From a checkpoint of a small transformer trained on Wikipedia.
Size: 16 layers, width 160, 5 heads of 32, MLP 640 tanh GELU, vocabulary 3597, 5.62M parameters.
Architecture: LayerNorm before each block, learned positions, biases, tied embeddings.
Training: a variant of Muon for these matrices, 6415 steps.
Each number is 128 + 24 x the weight over the matrix's rms, rounded and kept within 0 to 255. Layers, rows and columns count from 0. Numbers have three digits each.

# layer 3 MLP up, 640x160, rms 0.0623, rows 377-394, columns 0-79
099157114111103106130108097128146123154125122152140101180117146136099146113132118066118141148123145142131102173097129141107165142099114139131119147156179133119100122111141140164153135113109175153190149143136112108126088144081129131120090118
124096175105093128153089125162075156091136140133116115107129148132088098117145100109093152097137132173110135171125115113157114087116149101098118116148143122131097195129141128115160161086134110134145112134170127132109076169136137160107122170
155079143129149190111163108153145098131093097111149120109162154171133130084131136132090122131117157116144149104115109126144099163088131138139091134124119138125145124106113139083161125104128132081165117158190136091095114132149130138103139140
133117132099121130150124127108132134117074123123132127142162138133094127107092120084131110079156126129142118149176154162100144101152163141128138126170106143165155159126117133143159156173107123155126127115123115134120126138129120112121142136
098134145116138164178166147172107189119121119122175119083131116182134155147137160155135106130108146118150101100163143155175179125126147146128105102099085133099092117098140120118127052103095098171141115146171123142165116138161134158090116157
148117122121178142145150100136148102085125102130146137111126129116166123144110156153144124124128106096133141170135114139151132151145126117074099124115131139168135132134118110128145143133169119130136134109147122100152104143116124111130148148
112118106152119138115143098144132126130116086112122136169142136113121089118100143124159120119156125130141150120137132135097163141088155113160135118135148159122122116121129128152122095118124136131114108125103099162131133124142126125168061117
129152136169143145130180140146116133167127129127178121149104127101144117071130133162114137105105130110160107146115112112149104124122135126102101151126149162160124126165129096124159098128130156131157167139135107128133108102118139130129143071
127122176186127094136149127125127126106111177219133147129081126133183153089146175127088109110108132196124115146121133134076171145108087142095061172099128178143149066173121122039087119084064092105124133134070121116139174133126158153130142133
109135114125165149104142138147138100090129106171143128118124151158112122134155133061110067120160149109152172117111040155120172148159155116105105183152135136141144171158082068123099127124190142133124161096150107141108101121178179126118127154
156098139146135105113171095181087124119116113106148120194159131132133125180143112106126122125116139129133173103112115123115095120152178117120088153154112173156110165130094107157159147108125141163126117132099125087096147130107172094124166180
124114104114139132160109139123098177094121090118117141145089145107148122100178156120134184072173107130137135137058111106146148125118088111118147121119146136131119144138159123136119133144197137142168136137124128143156086135127098071107127111
098154137095103173112123155106177186125119139166090094094159117154135143154133142109133109114138155111140139069127086125155137124131124117110109146142116104129117126119146085161111120141130162135126129154061140097084156137129139114098127116
128098122110147124109108148110073119109133168139098118160134153110175120117120130166109108124104112135123085146132160097151113165153084159135135121127128165179126152146138106148147083124150129118115117123152144149101134160113123133158098144
121121130143126137094172103140111166111119107134150111112103122116149131159128154128126112120168081105163111112133104145091143109164152171138143137092102149120094099134092100117132116131142119109146146135115128152092141125108125139103122127
153107142132120131144123112157124156151128109110154137097130088142142119108156125110102111096149123138116113123096121164204090125144102161131126149106098150171072087132130150166124096152095100142179135121141102128162108141144145133121138105
121114149135153154139113095170095134113152153142157108091102148130129136153142139161117088130136107172147150150110160116132155138116156155146070143155086114145118117118117126164107130103113155112150119168157135118120125152114122144144110143
117115130132137111122062117085200137140129138160165125191133112093147126137100126131099090139116146097101135092127100153118115109123146084085126102138121137144133150170135111115183108076132111127159120154098121119128093100115136142136123100
# layer 3 MLP down (transposed), 640x160, rms 0.0619, rows 377-393, columns 0-79
100116149107126137128151119151129115131126186138138106131077122098094118134127164121102155105079094118110123151138204133106111159162155143158086111099122159093140105121153127123161121155082115096112130095047100148142170127134117122128101137
148148105144125114165114115144162121119100087097093121146106093105129129074101172129162115126177091099156146117127070148121066143070119119122122137108151135129129115154124157178158111096123140135148115113137095164138126097138126132182169139
139149128127081131159100140109094098132125140154101121096142127167165137141146148101120072093090144114135146123144110121165151144127126142144162101118155123149098159110135151130141094137121124110152083139127150074141125129109144139149151133
131144122101097139125109118171173122121167171131100174095097126142130151118176108102123129123069161149130109113119132142147109140104125111156103112089131126103121128127121141134123105131135138136122175128148108120101135127131120097135145139
078208127122166135119149104120168093139104145097079115182115143118190117116096123155141173128175080129096126149175128132128171148113138168168114148135086136164139133103127102129095193141131170120139142153146080109111106063134147144129134112
114144146132124149108143146122155123131156125117082138103092131158098118114109154138152125122163092134155127129126128143126109195093114102104140117129135113128127150141129135116147163106160119108094131095160098168124085134123159120141125127
141148126160091151122070119162119112111104156123142143121105085098108157143098114161133109152137098183152111131133154138146141163093123164101119145141119137141100138138164125138138123169091133122133103110138109097142117125104093106121110128
082125174098174105105135140108153141140126130125110133136129119109123128106141172123114096143159115133113133147136153106152133179146154100091095163135110120131142108133102131159102114119115100114124142135118158102104139106129167163151135153
091178094127104117209153092119107121115054154186143160175096107095104141073132163097139103098197114161153111095123110171135123153139156088180141089179155123140147128140099199137114117182159136128134137116061114101093141149121093117104138118
134131106159155128121074159155138144124177149096100115117145144127086155222124115129111151147135144163082169106134121118120125143152175204115146105105132113122106126108141122106137148078155095106116136156135112112083216109116136102179152081
079143151114103124118105099109084106114102079145189140155112103123111159141142162126127161071145169129104111142123120141158135103176107122158128117152095116108124173074097176136114160172120148130138107172097153154116130151114149155110086123
132137129135114158123089126148101099132126132106092120139151118152091098118113129132178141130132137151102139116166165142147152114135129122123122106155107080141120164104199186142143117097090092161102156108143148115122118169153109146116124154
119153158146115148113077075124123124126129121141112153173111100126145106120134117111148111130104113130099117127118151143162126151085119114124142113122126102160129149147117122116120144079121113154112126123085081135138118126136151188148116178
101082139099135156151101144143128129126098159189070127106092092109156140142106100129093148150157133111141115134142099103140113152172134153141094125153160113093105097126112111148143115136132140127111194135094111093133188147101114119115100151
118121131105140152140117144134124126092152130121163135146160119138140164108125101136101094151120154121125101129129168150165164145157141170071118110090144119146147143136125153082138160131110128134061128128158093136088116109124111112137109090
103119152146154148132148077125141116132134125091098167146094134171138137144109137120127113129138161183119118171156173129154118140081080122152153102155101145144156148112092122102145165133120098138112134109149094126119117144156107141143091128
124144127124110114147133127158133122116131101108126128137142105144124118154137117105122117125138173130121109121125079093103115141148122101126143103107133105143120146136111139088119162130122123125157153131162126104111145132139132104111090096